Weights of a small transformer language model.
Training: a variant of SOAP for these matrices, 132M tokens, 2062 steps.
Each number is 128 + 32 x the weight over its row's rms, rounded and kept within 0 to 255. Layers, rows and columns count from 0. Numbers have three digits each. The size before them is the row's rms in percent of the matrix's.

# o: layer 6 attention output (transposed), 192x192, rms 0.0824, rows 138-191, columns 64-127
# v: layer 6 attention value, 192x192, rms 0.109, rows 139-191, columns 64-127
# up: layer 6 MLP up, 768x192, rms 0.124, rows 0-46, columns 64-127
# down: layer 6 MLP down (transposed), 768x192, rms 0.122, rows 0-45, columns 64-127
o138 113:170155115093093074134138120114183111143170109145176119132161122140083131107122168143111171163146150135077095081100119126121149148120077108104133123151075165119145162133164145113141130124085124
v139 109:145136107144125093161122153086204092123130175088144130174142082181154147094126080154103100116136074111148225148157122073062139146110112142112149121152170143126073131107145141137147087088144117
o139 116:107165163117162176094082120160051158124089075135202076126092139079100103146138088101141105172118164168109107131143156130100186121145106148143156111099071131130186119141115147111143071152115177
v140 107:111089078130148157122182073139109126121104145150112143088115092102088117120139151121089133157135169098188138151080029183175125121145098095122200121128157146103105158053112163142184122054131150
o140 112:090189196093138119148064173077142117115053153108132112127053137159193177137083123113099131148112121070085153133187105111112148150152123110175141145107142066122108098162160152178067185118139117
v141 107:125075097056140106148164092113175168148199165191128108145147113141148145138109145086125145069175140157145176111110107142124168092076153071147164141126119108157151143225115151124139120089120157
o141 111:137109118149144118116131094112109070101152144119089094152114106168063127134131095167168164129132153153091129090108119082121099185151084148097154162124172116105195155131177128137158125112124115
v142 102:109176092106131056103133134071151135093122093114126106152141155084071148086097181173127182137160148172155081158115189106143184087145186129123188114113073105102142156095115163085179117124143154
o142 109:158135175198173177118181152124153153077087098151131128090152078087192147068119158092145064107093085083081135146164091068111114098115133108122116188147101166115122122099125060191094107155082078
v143 102:208178106144151149170147136114136112160098114135131170130100116107080167167089095120110125167150152109106176107169130165042169190102118140083120113166092074097058130089150148143138141112150088
o143 115:048116204142135167141096157127145158127149100147092075110136200114155123155166146162094144118130146115083086082087133131165108139131065165153142139176141092121146146104046142159173147089150170
v144 110:105131112143064134136123171111094104088156146065062188218134156120123169082087148151051153088141148130185149134090106180131165150102145106178144127134140155091132118152133135154129101117111181
o144 120:187142190085188135103123101183132136152115123159182072121130101088162133152170036106166129118146158081116190137109089102153148129151123210057102149119136084124124096105134120115138191147212120
v145 110:079078099158132126162076111184142136126106052137085147169164108136147180127176174136156165130089147067145095145147138165120117067151091099107129058168080111164151105098173156147100138120091144
o145 118:151139109094142095078204133172142155137165203177131145113131113118104087129108102136109105162185109094055198138131175106145120156051149108093103143091103155086056161147134132142101118103134082
v146 107:128141116143171110121074151129158140162109116148093100130143072055098142096179104137090167083093127096186150157128081112131110147134153108093144142098168089194184171091151158128126141185117139
o146 113:132129124105098095140212167121127106141140161147142166142114194083158101100124148132163070081138132171044121147088171110146187173150138128147191111193078147085153065199107121140161116169162067
v147 099:114173135148166123160139114132191113095130104181132133170145061079133144130153100071078104124121169113180137118158090172125045101105051159144132075136103164137154089068151110065195125120162156
o147 104:094167145114144081098155185138107114166144123105146097179143118101116215115126120199111085122126130140086154095128114090123209114102100091100125165099078132113103092157148140111121125144116092
v148 104:091145126055208089182166172148088133090129136139096101139150061140128103123109078157093101156161147126098119146126116103127127155139087156126160156158134121130136089130110080162167110101119151
o148 113:128158160117163146056089064197151117168122147104141089172177121099129138166139186159113110080142108123164098065115098167112128160163160114157126119105122116106165122078103128162179116151173117
v149 103:063151137138096114115086117109154123116148181141101152111118094083107127166141133099096116161137094131134123185175150121081152178213074152169174127164096142116094131122104089111102111091143161
o149 111:129159115103181145110182133115171155202100082099169152172172214141173136157134140170123140128154140093108140060166098161107128103146099114089123144107169083183192130122090115096113148215123146
v150 108:120106082142157162127139102176162145124083078145072124102105101105145140116157173111100137077117139136104144158149095144150131130145075126156113128113174098101131182111171159170127195166098162
o150 113:136187216164166046144162153157140135112166207069197153117109143136108149126094150147139126150047124112120172099131137134073162128134155080097157082100114124105133142164108130088093120092113134
v151 104:068131093130053126153123083109133162158122072155148111195096130124082142122112131111142092113118135173073114125146114081088179125098080119119174202166183156084138109168109166111135100105085109
o151 107:188133112106159127093091227112106103157138150118138120098085164120092124112128168166157111103108142095106118155157148156167122126140108120183158076113152112155142121143107074127138130119086189
v152 104:081119140070149127079164184129144176147101098124052120123114130136173067097097180114141155161095134076147100141147063186103096169150073178081068142135092140152088113133132166100145146154146173
o152 118:165183128149145090176126126144110031117117130070150160087096117167109133136146119129085084109182117109103114132151136131136117104148128109088161104073131138155129093150130082210105104124143149
v153 112:114114135091161128172089056108112173063144129088101181109147126116126121103107107149139095049141191135089138101132089137171085134135165121174118073092096081145118106152109123151146107153148111
o153 123:076142169097122091059128128146138141140091173169078125143118150127108110155103121086081147114134149088146111148162139126088130143095125088125121162157131173142085119160138113126160082177123183
v154 108:113148188164098156144142145155161173138162160130107061137129123129124143120154139148119182141136053114047138120162138142158109162159160109146151180136134199142147087124096150121084085111083083
o154 113:166045141128146097116136116085144152152160124113168149171074043165115069149112182100151181115116103116139087132081122064164114137091156101103155113156118139069133127063154133106113119148145165
v155 106:081114132093100120115191194122150113090119146129142199130159122091129180122104122140129117124156150082113091092117124097113114138154137095144152139074146103093150093112104104116101094169139148
o155 110:084127106147123175080111104152127131182127089159127104097074107178140099178155126078155116115132060145115117154117134152152159151114121142099113052186097190120090128101136115124188129133081145
v156 114:061115106127093106107147132152091170131044071110139126108089095114093086126172086168190087074125149120113159120160097132140101163087161140161084151061150184124143154150121115127101190203118121
o156 120:197097081137119134142208130119158103154180101145097141118140128058108143157169159104126091101137138195130075147142152144076085101164150086138149073148138048119101084166117045144148137140124136
v157 106:161212131126105068179069169086121121146082171149152122126136143104091056123178126123135131075157178147170151144130110146080131120136141063093148184137140142070107104130176115089159201137121118
o157 117:134054153055134106153147158145129123104142109132161074153159142146178206173106208124157101178161157125117115171132182141128148173100102166127135116139117122185154095080147135136173118109101089
v158 114:101111080123193130159124137133077157110108101123149133157141115157095114105138146154155150081149097159114111127138093147173151163138113128151122145110099127084135083085120122152151128115166084
o158 120:175188140102142128130132097143115168125155131077116180149123097175177133144135130105108121153138110105129100188160145091092114167151125085161110103226137133182086096151139204124127166096143203
v159 111:127113121121148150100124108092158145142157074146116176093130109166151203094141147099125132095090096124136146149186141116120086170143136147177128147076162097105136157130147105082161119141112099
o159 114:125146102125108135137137132149129138126111109057116112172085119100104068143157077175048141127080157158115113124132114139072168103144169114085117076068110171182118136159117105145131129097106062
v160 104:124163128213153123123183138155131084170169124111125127113100156098107119142125136139142184117075133204082136150140072147100127061169153131121146127129118083158166098145195134107126097161121109
o160 108:136157205076150132175136126140174102096059099109138135140148108120096137111105105142114164047131192097136089146158165119091123186119153101162162111106136153110127154124127152102176134162128094
v161 107:185152081136132143120102153152151059155109155150186124118151124170116091135091077210104122103157161138171124145132165136146138139111181146132154113132139070136129156079114158136172086081130079
o161 115:124131209110152118164166133089081180133138076114114131131160139150111107113184066114145100168145104137127076092074117189100130126150112115145102160079130130086108140143164139135130136185135121
v162 117:124186156093171171143117100148133146098104143153073134148134099198155159091215062076115141160086147138130141128126151160122134148106107125137045112168165111126116147139165111136155084142090101
o162 126:218110149080102114140108168114126107147165112138160179139083122094094102145104150105140084103147131096142126188143092099143109096147181126085118149120153152146129137104124163105092110109113119
v163 103:174095167133176142121139178086122169135121135113121101046162117168178176145152150111155117102171132055133109160139121150165125112084083153106113087074136121140153107105094132130138144080118073
o163 109:087105128102136127127115094171130119046161148128132176156067166100087105175128102108181103168110098146084180108084135100119151145193211146125104114112082097052111130128146189143103135158103167
v164 114:174176135164189102110111200156110096146097165200099099067129189081158152162094101159147144144137091052064070145113123145152186113138187141111152129147155132106166063128128124115143112145120087
o164 121:153099064118113143094161133096198100187143150111097148188121188125112147027150140143149084118102118137152162127066134161061066107150065064108139138123133144087122137054142128138108126188143156
v165 107:138182117051125117088139112119133107151149118144135122056150116092138106138177135139144146101171163145118125096146092140169186066106109049111072091087168112128088145096068115087079075135153173
o165 116:162122109131154157204185124181117148102132136130131161163165184110086164117091145154140103165117097113135139100156118151093079186134127197171162185164089099131163086112213161156158172139157194
v166 097:120117114163132141121106109114091136108107075110134134085167146190132134195159128170137189121152092129078074104147119138099124134148131113140141144120119086111065117127093184142144175097118141
o166 110:101156098167127112173142157106093148110128129082145157127149075124129123106142111064115093141128162152135100098144159147106136242167154201099087114121161144084180141102156112138091066127123133
v167 107:112126086064085157148102210143195087106097134092135088141107159118075088061058082126127145142170097131084074135137103095126132112182090151141088103148107222156167127128151178138101138138110141
o167 113:115143131104179146131120074111135190165091090137173184069155087154097129141131162137151072162129115057207141118182172138162050135094131115092232143094081080094103121126185116132131045159209125
v168 105:143146146068145118108075177108110101132138094086142117089171119123112116128111124108156059155142127138145144065114163162115073081184113134098144202123150146182115145078123163124145137128126174
o168 120:078054036162124129114161094098154147105133093118171119103130100140099155101149131124134157131073136133127103124146095133127105110119102118147091114143091138151166136119226071121121042135134139
v169 102:174174080108131090096103150130123070117162137134112157175173081163128227143149133097103105109101176123121156123156143087101144142161143073081150127110104112108121103094065147130131080206116101
o169 115:090179171105196147154130094121080176086095112149095144131065138086136062116123206122127117159141134155124114156111081107088133155103118133141086105110126161148124138118160153109115140087150097
v170 112:105142094176151135146198086161097152128145163114122130125112123171116162120099142106137139123153147055118126119141128105140081107163101086083040126121077081118153123055114121166175068153106189
o170 119:115118170118151066059082126173165138110086131094111147112128108172098083114131109098132078131083121106102165081094127110131127161095111141169157147168141086152150174145204153108116107071170130
v171 107:146132143121141167169157116165130059056168112098104116060161147142128137064145066182117103137080137130104183138110167157095120145147102106131116092125142118077167122136173108086164109198127047
o171 114:128096125144140098056160116113125146191111084170114138167134095124205107126128158105127123127069132131122075170117101133135199115099166146113104175117106138124131098090142145175123125063115130
v172 114:063082152134081137154124106140132167179182053153142121114172156095118210095140223160162121150156171089140116128143150114103143184089171165093119170160109165184124125166108149151125180152101138
o172 125:183136098104112159128154179083082141130088208144061140137105121182127056127128145098122149090102117088106116057149111063121120114139049167130141112085091070143105134127162116101162090182168095
v173 112:124126145137107124138163109166098059166094126146154087140178084100145141119141102224167117101106104139174170132127164146148125118147169113127149130140133086166139173106164137122040156094142186
o173 124:129151141179120161155106188106118140125196081130113136160166165124090160138082111084095127173128124117091113183131080133177142155131137178116093154159150114083077168124141151179186164113134115
v174 108:180147135157092201105139173146164147057134162155125121120106126141170153140111110130118161153103149082166130137078140172098145141166125119099167151154090166143131200122156148157091110074148100
o174 119:177110166165105115178095101144098084139190145126138105168142090150129176138211111129116117187130125215096165137144153140203161105088146148140080155080184140117181135131050096135178091138092143
v175 109:112145092088112103124086179139105162127125184080113183107146140076156075115137105166121159184122183172107109144159165163101069059120102136133112108136146132173119082098140158095111093110143103
o175 116:159130139148152145096132131133144140079071079190156126082098130170111143114105179106136126118147087119144127148156114194101137175092131098124119189198117120085132163128133090095129138178120157
v176 112:110089120103103105124095151149156140168146107144105127142086152209109173171140139083067146134174180101104147117089180149151133086154121102194157157145134160129151156097158115178080128145181131
o176 117:186116111171091130135096161141120130150150114121170095102152147136123136117121105172145163155103060122167160111124148067118132076091176099067103097156119167180104162122149144108111099119114136
v177 119:107148147170114102190107193167122131148099144133171138079113082131129144100080133107170147139182081144132156058074072096162116098094129156121137152110119131158135125159112151149169124153169098
o177 120:135102104134115176083123153100198159176141138074114103130134131151170145184160111106070155153109123122131131115113177124145164098126144087160104128121116071071158101122166102129108143133097130
v178 106:087151126120144146028108107125131146167153165113169174061138106115081149126138155085106124140141122110130159152091132108154092093169128131140051104108141135102162093116157168148164137059119067
o178 115:089112148097098115130118121135123128119110145126146081162161130145155097105093079152147113142118042120128094112102132190097129149143065072129170084149135150114183141138083111153118148155146219
v179 107:156164104075159100186114149130134169126082128154076114117139078124173166107100168059120124130113193146154116127167122151121069087159118149133088126077169144144122169154114188085097085162126115
o179 113:108121171122112108129189133122114131193154151089122128148127111128030120112161090169139138154172089140133080120161129138079158133115087140170095152148153089156163139163087085128164122122149168
v180 105:102172122121125167142144081128099122077116165107118102151152080077113184116163152147085191114185180079156097107103147117179106097143133176148147108110055140164103106150124155191150162097120136
o180 123:166091158115151059130160114131160147115116116112081147125167162103183135116048144127110162090155133122132155124119122103086124094157158119116066160127088133080126093087160105146140151125139105
v181 113:170137167148110106103162131169145105144098129146147069117190164149117129090080160128150114178064187120117161138167174172089102128117104039122086139146133138150095172083113118129134105088171114
o181 120:063137048095145154140146136117058142082114112155110176164120104144112104127174112095141160124135072117133119118120145143147148151092098122134137179138136142107108101130142174138140151106158127
v182 103:073112169121189123069143151112119203068135086125122125120108155146128143056139134119146108217136115124167174118124117104099180174127088104141165072129133119085098123146135150109113146075158126
o182 116:144145062169098144137122128178118081136146181130188098112100132156158157117119130104110131150165102103131103146140129123156073155165133083117124131147125126121201120173155143152193104159150148
v183 108:175158116148136113135110113121157130139130082132164112163059145153209139125150195100144116143114089113133162119128110142162084119132177142078114160122076157116077132119136116105138186114094126
o183 113:106088155117150136138089100100117147087097152127118123136151058091086139122095089136108103110136114111145132143173101158093169069159166169169076048173102150095187175130118091109046104086186173
v184 106:102166133140146043179140170107185131129106133101198088140155122195080176085133134148114131146106101080138135126110104083152080093137144180197111107160179091160127121100128153159170151158117107
o184 114:144106150142086196082080122100054129173129162159113114076129101101117152113109155138131095110134199205122074135134111152152171144087124107105149145138146141105135131106161126122129061087126075
v185 111:102103138191107159167155158129150120145144127100077156093065144144101149120090100161151095086084119141158145143168146161116160135125140215160127123105141129120124139152119104143096126123104108
o185 117:141081084096190178143095144124139086105159076150178086143121108134131122110147159126125092126168086170109131059126091145089121111159137092137144087091121112102130211146091103178143091152187132
v186 101:111093113122092152150180129120112142111175069156084137119114112156136177149088143161198157152158090195066136109170120161154148170123144100107095110092156133129154190112117118096164151150175145
o186 111:180159072181148078129052086088166135131100184088151090099079164157166106102148161070110145150183196073118152116128132109097131112169134193096152157148131096076075115141133114178119099068127058
v187 108:120115140111068152124086139179123154179124141178161148161161099110089126105112107178137090085108163138152170102102091187126130139111156143123140143118150139107104166092122120170162088102146093
o187 119:159189109090162092155105145123114105114188072157144108143065157013184166096133150101131124160133114094107146102162184144162125089208129097179132089122128140151117069175123134153112101168094143
v188 108:114092113122177149160151147034127083100138169142135096109142160116137169135190101117145141197112117135134072074124104229124102155093109107160130099106141110174078117096161104172123121197108130
o188 111:117177131135135159133164193159061124163118136151135118157157151143155137192067123100110185123124109132101162136143153091169148091126105071067099159118136149090180143148137170095077162126168130
v189 100:153133163135079124101143076158091147105106205074046138162134097105095129083156148150084135089160135093131137136114134200169173156051130140146122096141133130140122159156158214161130118109176094
o189 109:124158124142210127155112136076103136175139138096115154100126125129162148136089145128164099080120123149108106106183136106112071129177146137098144104116154096126095133101098083128178141130072142
v190 113:140109114060161107106138088101125105107094135095153113140151039141125157144159143090156152128120073138113112138179066162112131140088170167092125067129148118130095119124137111104080100105115085
o190 118:122118120163138118075168129147103115133150139150079138101113191177140103133095075114137133136054102167139098098145107107129143139095136082166100119141093126167126086111133117156126145060128137
v191 097:115114192104094148138084101137169160128193110107109120127160147131131176185168093134185152140134133099147162161150125164105151127158142153124165109175112146089119136146111090187163114151110149
o191 105:111178106122136108110125147160141092124078094144140151160097126087102052145151140115070104096134096155117136122136086088212091135095109132139145164097106082167165150079141127120115152103108100
up0 100:146131155102134132154155129082128175140105195148098112103113138155107196121132142115128155170110166102154131127145116143137187167203144095149162218171095102152132130139121083092126173164076076
down0 101:111119130143218123134141091055149150108074116148105134144170131152160115122083163126100215120162090144105156109095125230119122068101152075166133163109128094181139113071140174137152115096131133
up1 098:100156150097099108104186158092129180144052179157092180170119103134090161154182123122093153193130093127118152108143084187127160173104157082115123135146113147171101093145145118091148121169191087
down1 108:133112146112141244166125158082139185084080151104135154202119116149123146041077091142145159192097140157107133136112092144132159141098164125133099057112070148132116131125138185131125134170156140
up2 107:062174097156103113152167122129149116135094144130093119118191157125157122131076168139132123085112171136156172107130140080080128131190154183071114105094136175177113162128118185074091072106140099
down2 105:098127170172134152093124096103094071154174122136060092161149137094139122142104134158134120119151081128114134171129117160103121046167124059131098167102149062123063100101079075117116130160084132
up3 096:125105145164118117077167150196132126109161126161159089088093133130123130127099091094164096152085143219123096107135152057126136166091055129077155161136070123082156075129120095161049126162196135
down3 102:101177125113114158117143144186138178138126121118102104127104168098147165167156153165109109194063135107093114157095142127074102120090123078121159159114131117174117121102167134161131146128128125
up4 100:120197085116156143142109141155167166132115116131137145144176125183129098086095084170215181046132174165107155144126110160177097086126151124149141148148114148146165181089123066140117103145127108
down4 091:117115156158112144127149126147116105183206140147197142146164086087102185169150162162149192123115120135173076152113125153070129097151085101137109122131118160082189193135219087135188112091173151
up5 092:149145137118094117109135132101121137126106177100149109132123093135122119126139134169091137195134126171100102110106093211152131142157087147127127161179113118104108085074163118153169116151201137
down5 089:137093129164134128097130152089147109125158115104111076148128142117128124170112137148161124134158116157122132081114063098136131172135111090094115113147188158110094114152142127105173129153124050
up6 096:100094110131144126101130134095106121120124143099144097121145147083182141094116148150107142174100107076171152079082101206210190085160158119122049143117143129113168143130153134139141118104160121
down6 100:124151123176127123167144066106118149142195120091121098088198109117124114131167173134150083075120090139157077111193065132157113110073153140147158177080125138084167162085132077171128199161179159
up7 096:158125112107128143088111088083089112120124201154082182120126186110130116239141166100106095124095149160144109138156126069180064201165061062118054157135133127151069114112170096103122097146164100
down7 094:105079105067126140187145170134143063120150110147230087153167130122082138083103092102130152136097146145141123088140073155128163064092115159126123094183172159116119153162206165085116178130127142
up8 097:103173098130121119135107181093175165124108092115137127113173085175121152097079115109113073167155097070150129132167148146065153105109206162139116134140178111123179088190082162137156111122125127
down8 104:178084151140121119191148148146141144174101095168135135116173125139122180142130162105099146155109077102173107148095144151159176079159122097110177127128141158124138140120114125070140085113139157
up9 103:145128137116150146123119197122078096149148149122135128078091100113124144086126149223125133125060135097109104131125185147117104126172160168134096111119159177092167162109115167132115183115161129
down9 112:064081141135138117113123127106103175156142098125095104134108157121166147132168175183134138095083109166151143130113126131108104169123096074158113138117130118111135071128117124180148146137150184
up10 099:146138131195112108144128098123128164175170136142077150045108139169159109132154139110149176088144144195103112111163084137124122109120172175097160098121203152133139122167117154099120118188146126
down10 098:145106147127148118110122126109145083156123120139097147095151085173104046149066095085164161099138154100094121099159143106099083106144120113150099172159150125129170125096163112135173176152143124
up11 105:099196127103172141157120154110171132186100109160149169044132128139174121110150161107102111144101151108143130152112099120132184091053135167100128145183136123164144109148167083149067097091084121
down11 116:141077107127148130110131097122152141154127133133093136128217121088100128084111141101112152145148080204136121156115149045145150132079175122126079128133052149075083151120158195082162103107156154
up12 091:166111171087149165141080175096065137166127120107105133126163078167150126185177079098093095110143155120165099151117111130097111136198099139112102097121094081124113147063159086105161153083158138
down12 089:131138165074141123130140189130126077168101166133174098131136137124067150192163103156117156107154145113147169135114107110112190127159092114144108137083098089198132085139097192159134180117108070
up13 089:161069122135125105095099111164202131124134117171123176086068147170098095163168153160170149130144163137142126119187128129124143190192168061129188169130114091134094135111106135166115111112137084
down13 090:137139107116113144096148186079154139166172088129113114122087122078087020114124118150112167195135130108102132090060174134082088185153136171128113116154150122203157159060140165159076119120114163
up14 109:116139116153089152122143113106085072160086203166130150118110126098142141107185064110169121188204113123183151132085102152130163119158096111125152108086171119161101118162216141100148161091101114
down14 111:158096052131094104144131098151109117118164107137155133108138181121118108104187103104162135146144113149145106087133189184121169145139130111225110091126102120097088157106143161128155110113129113
up15 094:131128085169139117135183115165184151131098109072118181128108142203134142143121114149139121174176091091157097094122118157118132132116126178138098131112124116151151127127122102143094110122061130
down15 099:135197082142158079118170212201126129106058118123151118111157121106135136098182124109039139122136141048164124113098100172184150158158107135114119175055119134157151130104112131170131082058157128
up16 108:097157099142152094097114127113176164074097123118193097015118100169165177146113130097123061162146157084125106030145170073109098145120123126169137138145110092085078128121127103124091116107153087
down16 106:176137127163180118140122168170139121110175140118178131118133099153102120110129162143115106110121123121044125137106113045100140156090136087153195116144143127112125099179123163134157166168108106
up17 100:120146183137126130156094091132116138187108144115169107155146094149162123151125134104153157112200105101086154138097150077085070175148154175120112140099146114112092114169093141171061127151127117
down17 096:167143142179091194113157153129114122091142083124143135131107132184177178127135130158147138107114198135178108138097113114123120111064153080163180172094085146122152166063114104029162136118181078
up18 097:124118147142132085110131100112115134164139177140133140076118138147089113107159084079151124158147135112089105095150125176161096146072155114151158135151114114084075141159092148133120117118148209
down18 090:118154107115137111111132171150150148124163123168095067111121141157188130125199095131119083137078081137149157173127073080124093124108179194136118138142109128217133119113132144078118107128111050
up19 101:067090122127094148101065082080136123166113135091088135119115090127068130102089144108169132096147119159149153106152163071107073181146161140104146192105138134149124074188108128131073105171112113
down19 097:109165117103147147099119106067115119109067131151154129074133182126125154081087113099169151142147121150119176200097132103103078179185121168072060123163116152089164146084104087136108147140161122
up20 100:152142156106171154087059063071133172042137146160164154139094138107055070109178115134140165110121129111138116165152106113184105103152157115167120150100096137114171100093177132121105137131116134
down20 089:157141123148159111170141111139094097150105093116135102145132143148199182145128124098131062100111127136142192162041156115117144110132133155086177145135165163118076163059111153105141084153176149
up21 090:115109150133094129120122121109087124103109182109063114151116128116193150098119146082130146148210154121099144117110158087147159119147127146128098124099078095078143094120094117124127158176146152
down21 094:193113111151088126114119147181157099100106101167192108113089176072092115083085103112135146151160126126155156134122099121117187124186093103058171119141116144097180022149156165116071133087154150
up22 101:056141146147155153091149111141153136162125113170134093084110097155116073090099081096122100109132139150105151121144103153130111143146143097098081069139088086136121145086170140108113186115146114
down22 103:066140151123158138066145131128152170143177185173111167156085155133105110148132073137149159038164169075121162179149171100104127159137129128129142110125135139114175086133113151134124072098075104
up23 100:094165189102126101122101184118117165138107146141110111130137171154146124098077120118129121157148174135090087104110152127153140129131052186189134155112132160124139111089124137122125111122063173
down23 102:137087081164122162070139126088134120094108122163133126092113103113140095143156111100137098139137075129171175150168142101144069160136137094035127135140126145068137111150111111124102099089170103
up24 094:152188145084148108153150045089086076114133136148118159104077099138121174092109103106118133095098099136066139114144111115051155145156154052099146046156168149187136131132125150174137103152165089
down24 091:055145113189099138095082125147156118171168118123117128151137143156126146143146088142135109184128130079109128163054151185131079157179127098127092180134092103086142130140134118101156108105106156
up25 102:114157101144134110117137114093143137117109108121194120161103107149138081121139103059137177128067106131127075126092121171122119167158216121108140140116147199164114147106115150131193149118078074
down25 102:210174090066120184096069146124048132177080161202117110165115111134147170124056128123135108109139172088141162152140115159152157116137082193066155116168073130122145177130045120097143135140122142
up26 092:163152175043138110108157118186151103096093142127113131133145111110111115122145179116136116131210137142122147057118115099136157134175159118147066063140152102144175140109178115122167151169130149
down26 099:150123148140170133067127119073142137120169088105120150100134082118064123146075154122137166110117174186124138131092123176110102129126127090096116178129121131114143093140103114137107089111152124
up27 094:169091168180104114143182127095122100109102108145172149113137177136107200089138129130098114142129134094092073116185130175102074115151107162207133153084159194122132097102079158089141093090119095
down27 101:117134141106080054148121102119110118106154143099116056175082073146145144127191095152182109110171172171142111091110095117149090121110116089115131145189104130123105120074110090142083051163151085
up28 101:212166136194158145166092136150086188138086147064103078171068149127174115130152163114162042150151174151180139138182101074114176136111061096094127124109100124088082146155111083081126142156145101
down28 098:110107137126148149130103072122131168137113129096131069085171126148106165114135165127112110177179052154083104135102182089092135173108042152116129103124077154120109114082153140134179177095079168
up29 099:153134094067159162109116127088138035079101112097132151109135159149127095073089159094113141135170138170125169136124102094132153153109155146142151159195172142110057137179101133135047119139095069
down29 098:124114113112173136160103128124145163090140120129123148127129138193120099171127161139086211069154090142093147159160072111138085161077181124143179117143127060148115158136127099136149126117145172
up30 107:131151100155098123170126127150104149141164135134061115058101095132139125055156144096100174122114086110078120119108133136109077190136099144124175128099155140146148104133099126138146079081119151
down30 107:099072175138119102128125101126181131152102203137111154165127108121078074120137127119095141095130110111076095176151156158149147125177089118101083096191105137156082123192118095092165129104181126
up31 103:100061157108170096176136109092130130154111043118122102178105076143092156156162125152136158162157151126066155091098125138113113170128115169097141158158151089169144129181148111063111120121108050
down31 100:097104101068111072212136132103145133150118104136129085092158133083139136177197163151108087114110109190098117102119148108136165174086169144143065130161175153172175127107166098106142059148149164
up32 097:145083139090112050133160153107151168095109080175134082157108130105077147182114073140141147118099192142117141112150168108168143078153163170103159196155171140115099088126152131142105108087123171
down32 093:129128188108140138090112092160139162149147149183112105154095096076092081098173096152103088145103141151103069117179076126154163172092172094136118131120094091088105100122108125153129126108166129
up33 096:110138124135163098088132083145148124176086089146164090134108108131117144126121145140079183086162132119113137125135119104148130170117173207146124154115166112197109187119102108099109101118152156
down33 096:103114089111128162140181132125119154116097094133110143175113099118138102153052125120134154159132099207108158100083172124125129092100123191175143131153171108088152108195137153123147115113113120
up34 093:131079131114204130136151058112099146155153158130094140141143139132105118115143137167136082150181093154081095169110081116108116165094130155094101153144171094144108118116144179156137125103138134
down34 094:185150113072158127144166174126101083140125139176154195181103121156166090119157129131137138125067144134081081105142115159156100162053180130094189117114086114164110072138144109099136116153149115
up35 105:155148123152166063102178139122118124168122115115111106193153128123151090167129141125174131145121143079152122125180073135099080082149159133110080110167119111136115143101134157097140082111098099
down35 113:131146114130158150161122084074097144084117120124138162168133093124111112197099124092022096141052137110126139124097127089135107118165215130152077156171057095087106101143145143118151110127119168
up36 090:158148142139132089126163124089078069136120132101054125106020125176125136111166100118120101144115123126143150167146152143108067102123136177172164091093065089156112119091116117142120148144161097
down36 097:076073165112104122073121097102078154107110153098152129135139135087115115141120174176105077190052164090147109129096143155182142141071116082097119122127072148152129147136131145081080106091181116
up37 122:102147134093153095162102129177117130078134140088130165128077103145080076140080064111163186158164128124136106141071111158142171130166141121085137155139083191153121135163072065086112141138141119
down37 124:183129143093136141189140157184149122093103159058101099099118121123151110165138070088151217198151119149099150091135099121112142166076167143156089118132077149159108032195127115120139105108145102
up38 103:069086102023109153084094081169132108133162147135096170135119147134145140119188158123157111163190137143181159141071155128139127141140159125158082131144144132085132153114129127134209145160134103
down38 096:116103136173145104118114143161175160096096151080122185136114084107146128145140172158069128076139104078135058145137168179141097187106160120107123131188107047188097170145125092136148107090092130
up39 096:082131109129119076135132069117152132117121148126101179099120157154097141113105223109137128119097149110103094123126157133173108039118099109130154115090185100181146113120107165111103124138097133
down39 093:138109122133074142116096139117105074146132123139113119126130091141084149169134116074096177102141086103100159129083151167177134145102103104099099077146087096067153150122162123135168135145139131
up40 106:108155104126078194047132119111145142110137123075164164102134140133176102139137168085105095145095181118150096156135130105131119104101084178226112121140162169172091135116120108112094162095142111
down40 105:110092092075086066160147099091151101140155154143150065119169162180131131138103079120097144159114095105164154119134098121128115134110131111121175116141171174086086147137151181072137156116045079
up41 095:083123085140149064141114140145159124136076116159122160144040147097082092147144102178104118192136160121143117093142096106121126137106127072155100123118161132121091145167172128157097059142165096
down41 094:166135144174151160156173159135119129152102188146128088160115085105077130105118110124144134116111115202112110122105133108144142134058132205120100081123120102118117132145088110151145146147164122
up42 099:214163139134139115031097110163192078052135162066159139064139107120072127126115180155133112143102121116110103095177104140146163155130168118142161173171128154126140167140141130116174122140138111
down42 086:135222137142149088121170118162141150163118132144098159159184178137170128124117124186111079056114174171121140216101105116106070145153093110150119136129227103082117121130147128118120134098108169
up43 091:130074127115073130114099135039145122083212129108122077112129121112089127132132189084107153164115133142084136137135107115096126093183161113153103165157157078165058138115202164167069147149109141
down43 083:132118132057126152177080153116139136169097131120147101165101133120135161101128133138081147140133094188107049130090139139158111119115108177177102151106116102188103123100110107186187155153061104
up44 102:126172166122129104139101104164104100108105151124103130088142148115110124066134170113127133118047121103186172118078137093110123067150095114166145109145124101143066168105128122201138114137170181
down44 101:142117081117172145149188133159149083161162119100174103148075158117072164090078116083186147141141118188055135156147141171111113149100163116138062118147063129170115061050163152128060190147129115
up45 096:079172122127196105148124068128138115139136136131188147166159102133141099102144097077084149153088122126106135085133120111141075151147138111191132066144163123104101119084129096093206098102126075
down45 095:105148102110103095097165159162082175117100146088152181150190041147124153135122157140158201076138162119187154153106141040134140157148158142106111130103151170155092116102128142147108112149135090
up46 093:098116138124180129169159160095091154168145095059134139149125068170142090093134154120154157160183105094150112098128124103123058178093146163182140149177224141176110095129119076142099096111174131